{
  "intermediate_size": 1024,
  "optimizer": "soap_variant",
  "decay_shape": "linear",
  "dataset": "wikipedia_en"
}
Each number is 500 + 25 x the weight over the matrix's rms, rounded and kept within 0 to 999. Layers, rows and columns count from 0. Numbers have three digits each.

# layer 7 MLP down (transposed), 1024x256, rms 0.164, rows 754-860, columns 192-255
495522525492502502521503481482490509442514521495470478535522515490507500524500485501477515469543525505535509492492456515513445531507504511530472489480502501478492536522501515490531514451464508
498509527517514513506534446498536535480433468509499514506468514523506456483479483499514476515501473522479488501504473505499478529453465532543472519527489516460503540516520513485519510514491547
491512520532517532499477498485501472508510463509519493522461493523490535491515447488499508498524481483563522471467555546481504515494469511475509472486505561506510537504504536504500495493480494
520534554459489504509472476502509482496484530519495468446508473489484503513475514510528484498551481483472464468520516523494474484512493521490499566515537504496473492514507557515489533485485522
508476477511485520469505506522492490496483456528483534503453528514487450527475508483505517497484531528511508495496479456535556459471508546553490548473506515477480543512497516479449533506494514
516475493457523479465493490495513483490496549538510511478453527450496412531535466482502555457500464435496560518500526524461536476445515480517529488540501558468513474471486531502484483482515478
458470486508496472516481506485512478466501494479475497462445484505512511514494524488479508475556489490492539499510526478488507506505545507508498495476494515501494499528516523440515484520491503
509498511458507466475530442538486497478494517538476470532498540525540480511506506472514533478533484465478521475473500479541518508561544536511509511498475539500513492520491534519486520447517467
484464527510514487451525541562542506478484472508498525513478480489476543500506517530514536505495524532523458521548487475490509458484500533513459498481498486479470502462485474483529494477524492
498495496469505509500520511512515474525484525480478529525490501493503460527511512492502467493489464501494526460492519477513452507522535463525499491535544532490510437529536522470532507519483473
526471480503538499505552484481515461512506498508515501487530521531494508527515493490483479559512484503494489476482481483495476515512477523501471509523497511503495487461485483521484497496496483
476509502490509511473490496508472506493515479517537506508498487517501496498476540498511475493474472532485496523480450493485503507501535486471505509497508493487505503514496501492502510520514483
544502512524517469515477444448499448494526495489480513487429524478480513469483484481505481493548504474503450492475504482493489491498499459489506501513537479475495487453476530494500444476493517
496453521534512450480494510474520528527466522529553472514491556496501524504509499504493441536487482488477506511502473481513502495534507531520484476522511555449482474474545510534486489490520475
506515524477448503492517499534541442500549550499497462466513514526500462499459459488503479490522482499483523481520521530476517480485472506450493501547531531504464479504492521508514501525509494
509493486510512474492490485489506504506520507532542537483498469487529470458510522549419499505490508488501520496471438442468492500519497528495506502513489494523474502507493520494508525513538483
518484484483525484507543472503492515549485480491505515483501477489462480449511466509526481515526514497474514505501482505491505482527473509486541516428515505470507509501506499493502506519502472
515522490501497489531508579523430492505509493539489506472506479492495490523521519474473510522501517509489524527491495589498520513545499489477471493481468502522500518487486507467469511519477516
528483511493511491496513454569534461475493495514512529528496566474529502463503505494532490524484476476461475471604510512497502520506489485478475523525516515504473520492479514471512479491471509
568482506532534526502468498521511484525511472507473477560512564487478514475517490477542482506496491511508543458530544493510532527542490498519484506476499562490485497501488481501467473489490481
518486539506479534472527501466464472514453481479491485477570526528527490487527506495499483562526522533501483496493503487486499502478505519531503480499485469439538486501435429504508437494468476
531500507508464502557494483514463510529523511475511504489523549517480494542513506538456482525472535480461485489499561536508493523522485507520507562451505494456483542490495498521521470556492490
507486485462507476512477494552497513482501476483483503561477480466551519476438493438537510483486503481503492470465467460486501508506500467485504522494469549509561499491498464496500553478526492
532515516480506502506475449535467500475520480491511465524494513527449518529484514485531519468497493444455474507496438525505493494508515486461494481424498462480493511526464540524481496520494479
510492490516529512507499489514557589505487436513536506469485507486492468542459489523517514490530505510530499489541519530529466464472476497487513518503528464501479538464482562541437561527495519
452497525558498480524479474483500516474440486563554497490474539517477493527493498513507493504500497487499525524491497465472387511465526533529519504503481535526538519501469530528459493536480514
507476526506512494465500493504501481508506450507485501473488547447506506504509499489503493503504462511482492461474529522558501534503526454546482568506461524508481483478492517518482516512482518
502502502497498496497500502493493503490495493492497501503494497493501494500497492495503501511498506498505506498494497499496498510496511497500492505497500495507501503501503497497497493505502502
498476501478467470490517510461516504507487494520507501494508485512484481494509501503463506527513497503491524510508498508496499482469510525488516522481509506494473481515507489521519500529490469
522480504472480478481519470509489494465460522513502520505471447415507549499499528481522526521503493513495536498537491491501485475523522520509491547530500476477472530516475493509535487493450517
506500511483537488488468526527537496490475492492520474515492485507518503504488550497490523531527526531473520512499481483512452504491485524522485508520451504457547487513524505530524507472528503
532527486504513511489435472457521449531497476492553474498462516460496457488510477469489496532462469494522484511539489520510493517513492465512482518476534485509459486533526505501520476531505500
513546515478498497505527501541540445515483467529532474488519549533496459444504463516449531471464549492457524518496510515474486541437503506469498462497477542485530547509543485512498492534504481
482473511506484482500465489526542491505513502487495503484489481457509470475449511529477462500529478511545498490488490512517487502498480504492507505517461448545507486504510491518518504499505476
508517504486504541449455531511483489476510470488511490532456495472457521503510531498532519515502492511456495507511501518477484497519471490545509496496520477521504550481493530503470499508500499
485479507499484469496495519538498522522503486480491482473470500539503471510471476462517529506485520553492479525513526507500502489495529493497551502466479511505515502527511510498503478483497538
496538521516483503503479463493497466525538535488545477484455467463495492493533525524533477520481492496501472491529459530478483479536504481507505457457526494517516466511486498523511537512536455
536526513448513506474512521461522478510518499462533505516500478503513494476441558540577501509510540477536483494519495469499507470513497476541532452498498486563503533512456527518527516461523489
511505527497488531517498484522462493520489475480473475492471452535524461506517547499451492455469524528472458475483462483518502531481532499535508509549510457526462492463459520499430513459493478
529498506534513502481467516511415467515535448505506515548510497479513519486489507502467559458508499471493481501469474466502577448475521545468560502507521507523503496487506528480488533474540506
502564513500497393518484494511517528511495497491486529531481511521500518487481524488537533509506460485449496499498499458475495458482503481526513489535513488551491519515530525516513522520496532
530536492464504509515536482469494459497519509512522489513477463496507500500494531469495490520487492484504493488500531507502470510545494497529502480497527498503488518460513490470501538492479500
522525510498534501502478524451513532533496537555500533495471480532468480454486517506534512487487482503456525470486485459514528473503467551503519533483464545527514507506505530477486528503517504
522490522457482475497507561507512491466493517520488551495520495528464529463510516489520476514524486518480499469465495502486471526525529525483497537511459479542493485533528521490515479502510511
486451530487465509485494496509517522500454502471521523499491551498490498488475533456477500476526512491484507475503501472501486497491486563511505466514510539503486516530535480494487475495510453
489484530532501503479495452519503444456516508533525494511485455458488483447501472537523496449523469511540540489512512474492479497512453524480527520495482503507543474482514483517527515502480504
515487497475488515438517486527512471473485464514494501491486517495468502483480513481543492494518494498509519491484487500493512509510497518532487482476540504474529519496527507529501521474493491
508450515506510480472550470531514429532512476454524499527544516492519549534492490472536496500525525479506487496549533490494500505513503502508522498506435496462480467491489516514514531477495504
464532500496478492521470476507549530510490498517523505507504459481494493502487517505484502520526502482499476490530484454488494487475539480489494503492534516509454495506517506511494486551444503
505506509498485512489468510478505451464494527458478487472479509491507480496517494491483506488500492508476474499524518510492507556485520486477501518489493480548501504534514465476469469492501511
503531522470525507532494503465502477452508505500521491500514460505503502466505492476504519537501563526486526453468471508458520524527523514493491480496512495501492483525513535481532505483528544
475510547467471463534540494553497490491509538470480477475479492486489458545471551486510464511494487520465508517538544528480495507528537423499516486511512540490494518487527459439492485509479492
451476454461547492494521528522553432501517503521500451495479466533497494503503533467508555505514517491509528498511493476523500510539486477500446487508483545471529539458496501503440507505510497
498501475521479504462477478515489433470516515500494479483488516495495473552442495467506483515521483478487480508499500473542475513536500499472532478486503462514484447504490493512529501477532484
475572517506516513483440524484486509536447520472492524485522475463528515498507501535486471532503454492497535491516486505486468469496488476492493535462548508537566504489453496478500475496502509
503498530501470510500516521489484501513527528533472484493500514503514524478477540500543522470491530488513515481482486501509511497489497510514489525493509526518526501507507476469530543496496498
461533518525511497514489474492470509494493508518474531522488504468486490515520479463510508441493492509500510464512498503519512555500479479498437451541500474478506500503468503512521505478505509
516494497519479495492485510526515537500507469556516524512484489506492524429504475470525492484509489544492456482533578453510518459493482511514489468520474512496498522546480530481506477511531546
534490501486538465492516507462472502519483502511498512522525492504520528490488509490474500504507463494509537501504517571489548534512508512531519503484513487506489513512511524523501512513495457
527475509529508514496532461501498469542515526498498537503529524507464514498523489517491521527540522522525504488504502494538511479472436485543486500519525484547486522527523487484505481541448469
534471502500449533492552465468490524507489515496494480472484463485501462532470504507520536570539499469526465499536461524528485513492475500506457521503517500518495566514451464469465537503451526
430562534485493497512493503469492442523459531532491521516485480463428522482497540543469483471495487544479527503513517494520454503477494547497462514482504483470501502500511522494481517488475512
498547506472482474476496465481482485515488511519528491488491522509485498492519507495477507499485490508470501522513480508552481501548505514514469510504496470528500490476511548503516508468491485
506502481504495516463457486556509459494494494474503478540500472536512497498517492503509456505486486535464468472533477527492460496538466532492485513544507506482500535466488512512512522536537455
483519488537543508483528524459506563491498512499578525464483512443489506466513492536464508519510492505528485505497485508524510527481530507498494468505547534492479534509497514501503478460501450
484495517494504473464474494493520500537513516497505515513471468504479494495478573532504510505531505508502487473510475501502499477536507528475528475541499501488476515520489504484489483520545472
500490530525500500514533514508492467524522487514505524517502514450489444512513522512523465497508464517496571469499506482475453512504507477478534481481481520529503466482448504543482468494471518
499515473504468534510530493500493470507452459497491527492511490497519497500537503508476480545500518491488500522493514497481488502502455449462520496500497495509483514503499489477472497494472539
503523510491477462508519464511480496501484455510493497500529524508488474518492472479440495438457495529502476473522461487479465512516474516544484479510506526463485443538486509491491490516502470
495485534473506508491487503500461488476456517512508505485554498535483486516514482488503456464493548495513503504500496529528530516507486507511501463488505499512503493520503447457468487482515511
492504516469517522496498516501526504511506495528556492491482488491482460485444528488505507521435493522507513491525506508524524531506509537525530476478487503535448518473541488525456438467505510
492537509490516452507492442489493495527475477519495487495501503529518521536468519513530472495481473509503518478500499538517512516499487502505495483526489536502519497514478482481501504513541472
514512506470487492456455490485481485496479490495492502500428504486448501484486499485479413511510538514517493473486486471501513479527512497527474504477516495536493521518529511549511504458514485
489532475503487494534496473530534475489445518465487508502471477505527537526499522532464487524539527494501500467552498466511474525504504517464503527505479458472514489508473465476522495498514485
523547499461479500518506504470496483506543481496513500508515497488522508476505511497498484487541501522515543495502509482489477479518497506513441500472510456517531518471515454492482465511501485
508498529517502532524500494483498516479532496520468516481504518482477455449532493541532516484510493464519511483526479498509472508496427535522529496485524492501528507482512513496492485506522476
499500511479456466488497553521463541460482528494543486489506528502475480517486513504532485490496493513494519482493469507529492487496515499520533519484496492505542530536521460544479493538439507
490516531496485519458471489522465490456492505444463501502519534483434471509528459491457466520489486486512518532517470496501467477521478491483538499467513490505490458528512514524520481471528508
511523504517458489493512472512501489492480515482485472482499489500509510469503513497458509475489514488472492540500463501518479491511504502475504448505459519500499492486514503505494481521507493
486512510512491539485498489512508496474515505495483479448463525508478461497497531506544471562541459491530476476493473481507520484520470504509465482521514498486506472555510511555494527475505482
505482478498553500494484538469534517514491414536460502513476529525496506471516507466515453499473513533502503521479466485486508501514522511485506496520559534528506530461456505482521512499461499
470515493511502518498514488500518493515541513525471509539460480476470520528473481459476495510547544478500525512511506498495512491510482503501502511449482548462474467495529499464472500505539472
535501506526480489502517500498514506454565479476524473478496498486505511531543482536500497504519499509534499518458495509486489487506516534525528495547481469488490523475437426440477468506506536
479440503493508528509517478440512461496529536470466500520495526512531475512509470480530461514522512516519541511502499505498530518502514515522495483506531491472522495477502492503499503497515465
479521486525480487504506492522475505484495497488488498463517546526487491461452498509497510492481544469525501497514523518498506540468496476477453459503504488524529527471485502491472532524513484
523520497493501504481508503517502475505523502506485483498502516512519484527502508480528452489503530484505470502496486513494516511490500501521472505469484496492487494482482516536508462502470451
526487505508499527490457507491491524522512519504486492562477466528488500469491492488498561486491466461481533455469460544498569507471464518486540564534472520479490474531546492478476484482520478
478448467437511484523549527480522478565500507486519511518469502476468508456554523502544486520506538499465478459528490517493515487532566479527458535483532502445518502498536500523521532528516514
439513494470501536499511493531503463555506494479484552515493478545528518500480546483495544539513514525529504485472485495474503515512507483511503466533517474529520527557491458518471492501472480
486518508484495521476480504454514492498510524494500488515480519459524476496500494502505464533491492494485465509515487496521477516510482491494472444487469532494496506503458538504507488486507495
501487507481468532517475464517540468485500530531517527519476517508507466479509539538537452511470507525472492502543478492478529506533489508490482509520477494521491474513474479513465494502509462
506464538486488481510496512457508506494458517509534481503532501518529502518475479480503481489489506477495520458503511516491504510507478476503490480498499510514510491505520477521508536503528482
584538500514506491486554488519495519515487495505528509531517518525513493508545482505504509491476484523474500534505478493483505506524485479504504504505507485494507492528494552464442479480512510
482513484492483476510514484501518483515491507506490497506496518478453518494468488538540499524496516503495514513479488481477531513533497496486502528479502453539511513541481500593531481523489479
503497528525457480456494457449504509529537489511488446489476536527499506520491487500506540464499521477510505489505426453519488522503495556469549500509462517503485503484497523483476513474488497
535527459458493534529528466477494460524508478458562534515541511459537526517499509500498534507519482473502474527472526528504519516515575492503520507433493488464486491555507499487488496481520520
497500509498476500470496505481513486497484508536467506461457523517487486495522478479481497503508523542489454532501486484526479525472459510499530507488507467505457505503486514530492493514502506
478505512531501497434482472547543495498506489446508474558530498485485500461434522532501503485501504529453526499477535503486512524458440525452538468467444489489518512500547513505497493494470504
507492468512498476476474467478503490499505511499509456505475523523530469497480461503471479482536480504518548472515476546471467469507492486503482454494506512471507510509508478478491517484511482
488482499510528515547500560498483483529490529489541508494504506522489476468521479547485528498550512519464503518491477534504479514495460485477533552484493499541472479472511575507467442494527535
469466484467492456495510538496462528484471546481470494477441520517541468481501530500526491541497505488504474496497523449526582486473497488502519476558472490527485553532419527491489513468518467
515522536495488493461488534541499541504493463533514493465484490536499477495508525507477504521512487486520473497548463535557486499511467521506499469491494536540547515485520546516513491510546509
494479495534496456490509492489495514442495543520499468525498524513523487482535506455529481499551479518482485531528510517511455477548478518578467513487511509472489514517490518494510502493526504
500492498463461484521534536497532484433469515448475497503536519515538540515500511498533479473490498481487482493491464530555494512525540520497521503527495464507507471494510517533512510505510490
479503510493452487482537512519476481565477465529476489487503549464505521524522499505537491447455527474483539455487465504479512512490504585469469486503480488499516459457504462513505491433511520
503497529520462517506538515478511510525492517475460538517486513506458508488506515513501520546481449528574533492442515465488527525471504512464497527487461492488513522495505481517484507516535470
517492438563521450494497456512482504463501536526507530518537555521555554465502451506505479528469511465494527516453548515479530499494515482496477455504475507475543474472509533487504580466501525
# layer 7 MLP up, 1024x256, rms 0.166, rows 755-861, columns 192-255
501520533508469495516511462521508524509550498527509486500509507498528526517497494495479455437501514502484531522520452527481483507513494490520472480497510555498491440532499459524486472473495530
501448525485521533496526504517534462551512469459513533484508509467500461530519495522523494485483493535527493512532536529494479496502500524528518483527520502445498496505462474522496535535542486
504529479492529456462487518459498469462493452540489515509460516491550499514524519472512463461473522493491479475517532554519450508463503523510482527498517516481488509511533498493507498445488505
449460498473515436502491509557496441541500511523542485444523469495530492526490483507506510522547533444486557544510504481516505516554446479499502482448451478520490506491515517555487536496490505
494513491458530477535521518522456535526519520537518492488537493503510542505496484509480491479495566534506474527491523466509463538517481491485507487483509547470430458519528429493468553512500502
486489517506477511515494483518482447514528473473461505530512482469495469505498490543519522484540485504497475493502514536499484496495501529485477546503487533515517474492480449491500515510541523
510527540530503499469483475534475502476515551488463503490463503470521551504477553489482519500500498476474469508447471501467512478486523503545473501475510526455495525495518509544488494525463510
477472534465481520529482464499513510515540501537473508521469530510473518514496471503486498549527536474484459515475488512520514484494535499517509478538486505481492503526465492478482511519480495
485484542487513506482485492468484529540485490460429498519531480512522471450507494457518493497542497496550487500502483499499506468480509484516532512529509503474462543492489501444492491516460538
552420524540561480519530482505446531499504469488523546508518516511518522533502503454459534472471494511504491471473496518518484505480509516507506509487483471535532514512473532515470461452476513
498507474495486525516535531494534477503512521514492514449499490522495480526513497486505499489507537500573510494490513523496518480502511498539483477500488487493509533517497484531474494481498523
525525444582463505493499513504464488486532510480497492478496523502508539485536503534505503488512502479519489506492493470525499484499500559553506495481489497552465495475504500504551524496492546
484469447499502533530499425494502532479480470536513528512542491446510484524465473456502461476535479491463504467532449491516489504505480501508526476493522509493513503494541458500515513527500502
493486487506498470516473477506469496481535459533507535509520450468480465488506482499490456465484512470495468512553532544466461509452506496473496518511549512512450438532490494504519498523459517
544503487466488515536528529479518517504537514478487553501514515468518462486494503514533520502480528510530541514532523541507528498504490486478485483519512492456434487510508502497525520503523525
474492481504526503490465495487509520469490501470490501502502508508472514539488538528500530487509505483494499480512506494497497506478509507484492485512497500513507513503520442498545481468507513
466495478527517496505522444516487473448506519505496491517526542516538509534485500532534501516488485515500492499515497463498509486450489524539536490486501513501504489500486485483510543501497464
552494520515457534458504474541534515499520475455479494507535512482533506517508471481516480510504511490570471479475537526433466497541524499562533518489489507490513525464510489504445483521495550
500506511525514463525511506539485538457499514537532485528513493480514512509488478470483497505439481411503510480501543522467480461534518492498484507472520458497501491485473573496473515472492496
496519501492527498553453454450500495465516509472534502509474486513484518484514535479524518481486471443520484497489521490506595516485515467492504498504506503452489506499487496462506528541539497
550523466496494512477481457535484503462519505543523510515478522499473508513498475533480487506481487455506462479527513491525519545539495519515476527487501508461537502538513502498486494538506549
558448484522446490495494536506492496466482503526490536480504502552525488464499516538483537464539501506536506504488494517511528488494483493465499563506467468482478474490517459511494460486485512
505461514475483511508522504468518472486525497468514508536496488469484492532519497516501486488502526516520515497454508493486536484494516527508514498458492499472511531493491489500485479489509530
518531522503552472514537522532488497492501480526532502554526481466446470508422521445523507424545501432520462470455506531499462523552528528512512545510494438493496526496470498497487521505525534
510499532514500521528553483497520486458518507511489520519504537499490481533518494518510489483471449521509510501507506496477444506460574519469474469539477521517487508541501549451475494510559539
511533537501486539454494495455491518539492463517487518466498549480447459540492415476497507494474496516500471497491523474486458499508495473482539460484573485456450530518512520487452507487482499
507496501495508500509504499513499496499508506493494499498507502490498500508512510495501502500497500487496494500506495499492485499503498499506512500497502496504487504511502498503500505497493496
484530514522502497509529520505525523511465507482495517507491491538497467502511497505499514489498487528520531530511513505515501497483498487508493511494483498506484522472469524486524459506467545
518526495504512474472467509524523485488499490447518506476537495500473495530524511419493525512514507524492471497468486488474491518499521501480508439506513527511450554514516501518471517469513492
460479478498508487494466556547524523532521512489507513528524513485491520491528474515511518501514481491472502505512509521512528471516525491500540506559484509474517545488527475496506477490485489
572501492484488532453463492534523487495500486466518502486491520477475505471521486454482463497480485486492485504497517487507498508548519477516482564463464471492469515486496535506475449557525555
542477512494510476492473528526492450479487501498479491486489542494574490498485461491469553455525497531486482467476559466468539465495443499509475463540525554510532510529483488487500497513529473
482504480520529492513490518467480532509495500531458524490489504468505479523519508507536502518483523501518493523485493464527522484485506510488520521481497486470482484523488526532539465465504507
491487459538494476528498523486499528521505510519533502521527486502500491522502510540494508519466459484494495507525480534511454454497525495529462492534521470472495522488531506517494490511489559
466497492492540488492509518474507477510482480493506499451475500459490514498534506502444536516507517506482511481521531499505499510538459491535504518516511448491513482505498487479457508478486507
514496489511508496522544481469481507526525466466495522465496493548480488474481562503512478490479485540510487545479559570539462472497536492541517513472508518450541526527485501530504528518472525
514470475512510489495469525521489508497547516481548498533507487521537473496497461498508487510513510512452510502534482530484452456491452467457496492500527486470442463495471515486494476470528502
499500488537499500508504475472492501535533503438505467518508460487499508495532440492516558507457517535491485480504502464499498491503541459535467472497513488509511541531522507509488483490477461
501510522522490468440502493514494471519474495485499530497516514471485501486489478525511496536465527480527433529502516499446477486520551523475511513501518487521481466573496524471542446522498512
475466451577491453499472579539505507510492503461492524469524475479473527455532536518527445539544489496452503489468485498491482534567533493453482515537543518525509475462516535506500491525471558
517516519529511488506481497497504502461513536466530527514507532485517472507509482491503511524520461497543468474489510527516542490487492466462492498530530503515499512520538509447505510504496511
493499434519545507499481483449478491457482507500523514508490516519511470503503529446520498510507505496531536495489507505511512470536485488547495519478517536509535532501490467514470499517474519
502496473488517492504544498518494510514494519517457453488505483493507464529495460510490522526501522485504493526545522523476540505473489502494565503468474501498510481503488486487500534485496514
545518502443513497493517467491474471523494520513525492510487494482514464483492493495511484465493535452466490526507502551544515508505498531498463486522516500494503529431481483504498472502477503
467525507454534487497538489547538479506501505505458490505491512489516499487506490492489533488514493484485481516485540499469505518491482522491502563506487498486497513509464505528464493499492491
491521471479490484487502530503489526491518497491507547506536525522569492499527523479491497513510505494537519516482509496499531500518512501519501525478501446540470516500498494499493493500487538
514477509506541441505526439489484540501524526496527482541532471493504461494471506488503509528499517506455512512459464531540480483542474475523516470479516508472482512507480505486463502501522500
534461490447509514507500484538506478539535493487557507526494457505485490513485484524498543492517447464466492504510532440524500478483523485519488491522558486466536520525525461506517531501460495
454476518494522522532521492467487509477469532472492465505474445470534470514488504483524480465490522519491477511508482527468488483511468470509536452505506509498522497498508524497477507514497507
518481499468518486527533493500479502485506494502536489495506495484475442473524522538485502487513448488489563484502512540540485520468544438513508499517532525455444497482482480516512490503505476
534535437544514483528525489539502512452531522481523568490485527499496483499517504488480556503493528496528528516529509457549501526462510549443550485540529503501471506566506506493506498541517487
482527530514530492504508536509536503535518518480462480552494522484528489549504496545505529458492510479456480518516465558468540485523494505542491442511466496432476524484461463463487532531495490
513544452510527517485507461497496496534486473457515522504494505528474532510460529489493485531486513467512520474510522527522489502531513532501487510540500502459547507515465499514501547456476480
515459486535554467485538522479471505478413551497510513469513530447464519524504527559495462489475460509512514499454533503483484486484475506544446552498524501476490478489495519503469475508532554
517524484475514477544517483501510490498466532490515551518491541513523500524537454536485546500515486477500518500505517529547543527489498532508509498501521504501477505508517495487504491535504522
478527513490476462520490476527507484513484513505510527494487492492503485465499483512473510467473465522479531516482512499551554495525454478542463490538517457485459509495518483427517509521504490
495493510461524537507459490520541455481511500530501552478529507490501492519510494468447491468458523530526472492520517500469483466514480541519473534515511543485461513487505507460509472520526542
497519461485563521531485501468495492500492513500534496503476489530497523541509544492486483436450497510479459494493478480474492447493469502477491503519483492461520496504501476511480541482452486
509526496466507523528506529518490500499525487471484465505486496492492503554488510496525531489499509520494515481479507527517512515519475515476529519500491556504487502470520553494482491492525531
487518441496486521471551497521498535511520486504492460503516497538533504512538502462529458514502501475465490495541473523465462507530491466534513483571479504476499475491480433525496491530450523
495470473506499495473537529507532540531480508504464456478537488500481546491523522487504501504496518498518457532501546456489539467514477446536493502477482454533535482530533501498485500549506535
537524494503521501479551484502519485521502494487504524525481460505507516485514485455490483516486490484501476500535520459481497524524499560538525501552504497510500505503487486492500510492430499
504539468533538508525555534471534513470526521509509478502516503491496511514509457501529527539461505526475497550465531499477477500517510521496522506503481466461516467481522526471478463504495543
500497514475508522538541512537451474456488498483527510519556479487527502468472473511524546492520477533510535568509490521509504496498462493518534488464515553479467493464463482477512545498493476
539465471515524482524523462497493522500495501511507498496489497540449497560493465508485460520497481476496485498491451496500521454512475477492522470535524544518485512492476499465515481494503522
492499516514502522502498521461502512502505435468541529521479497507502518468489513512506502507541497525540484510524499553466459521473492510536504517537465487506489492550527495475520504490492427
528493500490497488457483498533516463463507472480483467536513524488517516488490530503483497479473465483512541483491510494497514491508493513518503499519502503480496510477499503479493483461490542
510554513481509481519478517521516505522514484483485522529486563503497487527479440532499462499487511491480512476496497448525523473509517507507467487485501518504445516492517505489535518524494479
509485511522520522491545525482478488484501512517516567462503559504494515522517529434522519519456478491492499491504502509494476506476514507537486513503491496429531502475498466522466467497458510
526478477490495463481532452491498511488526487493480496502493531473477478519476499496491502509479531494519513474505503508516499490505537520489490503475469518468507542506517462460492526506508512
523508546506484511498531491506526520490498513519505483483501475455527529517510518528475540495474478475513518516532482530474485475526522490499476486517512484496511510528512519474473499538490483
544488512518532483491481505507536505474579504488517552493470556525481497520483516482513497470488483505500513513482484521505518477505511486516566533499481502454479466500537486501505486503500517
547525457473503501483534507503514487503486499474481528478524498510499496469469497460514506459530523482522461493495506517419497474422483519501548534494494525491524546488511475493497499493487519
481468475504531518449458479505557504511500491454501472512499514501507495504493481509510484448446531506514446474479489480500478505488510494498546511497523516526504520551501491497504486510506465
509504486490490510489513477469494507470535514491534468523498470467498518465493527473506585483546488500504488530510457563522533457538497492514527512452526514503515500486433522448497493529494556
490473531509547490520475476503528469506494515485516495521523511477545529485490481510486547466485522459511503504451483546466509522510493508536493512496488485495464495497515486495452490454484530
502454521500506524495506496487507512483498465493498477483479518507531509504511453557490503503474501503503525463540474478551474472509464496505543483460520513518479519488528482493502528488485506
498520506522549478489489462481511511483493508499527528504499514441496495495486545531509531501523499500510519524498515529527475529480507488478489488516535507461475514495513450494509489492465466
514477539480507498496502552527478525432471495506474522521524516498461487465502519463519497525499487482495490518476508488476501484519529532501500510499487513504535502509487560479497500503501537
490541480525490501479516494473521515526542492507492476494486517454451508507517468488511466486476525522542469537490504505491497459547497527488514530514511500496447572446508491489513429449457498
489476486490538549528438482476471487452477536498509514479486478553542504507472476458487518523502480515502496524495526531497509474509482539538501523527481466485506505464543501468494529482481511
537512499475516523541531508525443487533475511438510478439521464449519505544487518480554488496487523484531507500496509476490478495507567490523492514508528516503509541471501570487475474465456491
483476489503473521489503553503521487546478511499458507526497484470511497477485526522484510460507521464516521489496472486488521521488498536479521507498518489497522496473443439487481490480492480
476494506483558526498502480481530521517457503495502505493539467492477486485470486516509525475493546521478558533517524524489499503493496493513503473549506494510526511486504491496454539504511518
514440512472514478484476475510509511505507542501492461468507487543504523530479544516533514484492473480538508513464482539515480501522553476542492499520492514518502509501511516504500542489498467
499426464492508537503509516511497553486551492557534476530479512554447482537454511497485476531481502517469508508496495488527498536490497476555510500572523494484518461520504497475496457527433479
486531554514446461521542540485496516497561485493486512536496477486466512499525500480497473500498513495527485487576520487518492486505504451493517497476499514468519501474473461548473499491518507
519474474469470479548472475474503522480512541533530460513501519423504505525473469498469524495494457480467530543512525487526477507455487521499457468489542511470473509470510501490517497521521552
527458467523496518508500518477492488511472502491509502470525519506505527481492490483492516485500479496500492459494462512487501491539530530499495482545469517481475490513481483478521483516484502
456508477543537508477512535471484506505499469503513465471473495485504508490463520470484504461511486467519497512494478520528486581491497490513521514501540501473465543527512508533507488519519502
485507510473482514525498490463548502477494502519513500525513490455559470491487484534497486517452491555458511523501521496484505480522528508494490492475501504505479517537540487473502487434464509
515525533471495533563488526498495506508530494488497527499528500511486518464506515466518513518483523486480502514499483479526514520525480507463471489519480503525458503496477493501456481522540519
492524511486475462500510530525524520523471510460501522475500501562522542497476533501530498459457526463515476497552502464487506511532470482530471488520491511514505553517453503539479518507476569
487524524505508518479475500482477506471540477482483492468479496463438513525511507443490493506425540462494528530510455465483475501501492571496475546526507528479514503522500528491512458498500515
510476493500479490483510474544540488464502499514479463508471478524516514484489532528492487482469494484480453507522497535490441462470503486559524501485577497471446476503495522502528500519456507
467550469476508511476527510513491481516474492479514483514484502552501500522503488517463493507491505508540512524508484500498507471533518456507491485534465494496494491463493513518512493460506545
523510447480513461528516509488482507453462467499499475491478538462543501496501526496493520488508497511483466505472508474484478459516479476505458432482535513436498495472530519538478505468487516
476498503489463506479485479482488494490538540473474496512508476535505536477492505484519496519481456493488485530465489505478477529473502517536512508507525534510505529490478517505503519505534536
527463515495541494557493506449481475472511470550483468542482572499521535508497475497509469454445498473506466510497506507503520517470505463480520514519506492486484493492468506488492503466485551
495501511545490558529468534497482516525507496451520563525453548527482519535488525511513494503514509513545490512514463498498505524475517514494462491526493533500476503475430536501504501504529485
516545491515497519503478501499495480521483478501503501482525475529480510479489490509490512485489515481456494527527495479521509466522509486524438502518526531496493478517481495485506470475508485
473492485511498507514542495495478506490481492497524496477499524523454470518488526539486496495457516487524480495495476460543506476474494533495511487491523513514495496526500558509517440529505490
489499486493475485493486498495510493501515501524504557521551507489505485480498473491504503496510515492487502516532469538489499454491529512468480517535518524524493475508512509501529487499541514
528517473536476508421479491504512479490510479505490466525537458516487468465518480502501483503452498461509537525495509483510511503527537503551532507499482515483465514480456532518481493527510497
509471525517491504520485481478483458493518521555491536478520448519491498504493440506487507512493525478476521522496489512468512476484508501516453510493512552517455479548513491471530510509488486
530508439518487495476513512488535532545501480494511498522524535523542522511529491532534498532514560460527489465421515576515502553467489504494480460483496496500509507486475481503522481504468513
525506490545462547492504530439443519510482521519500484448516491496519507486487486534503496513513436491541519544497478487481511490468484501525504512516506489461509501462506492449521529450476479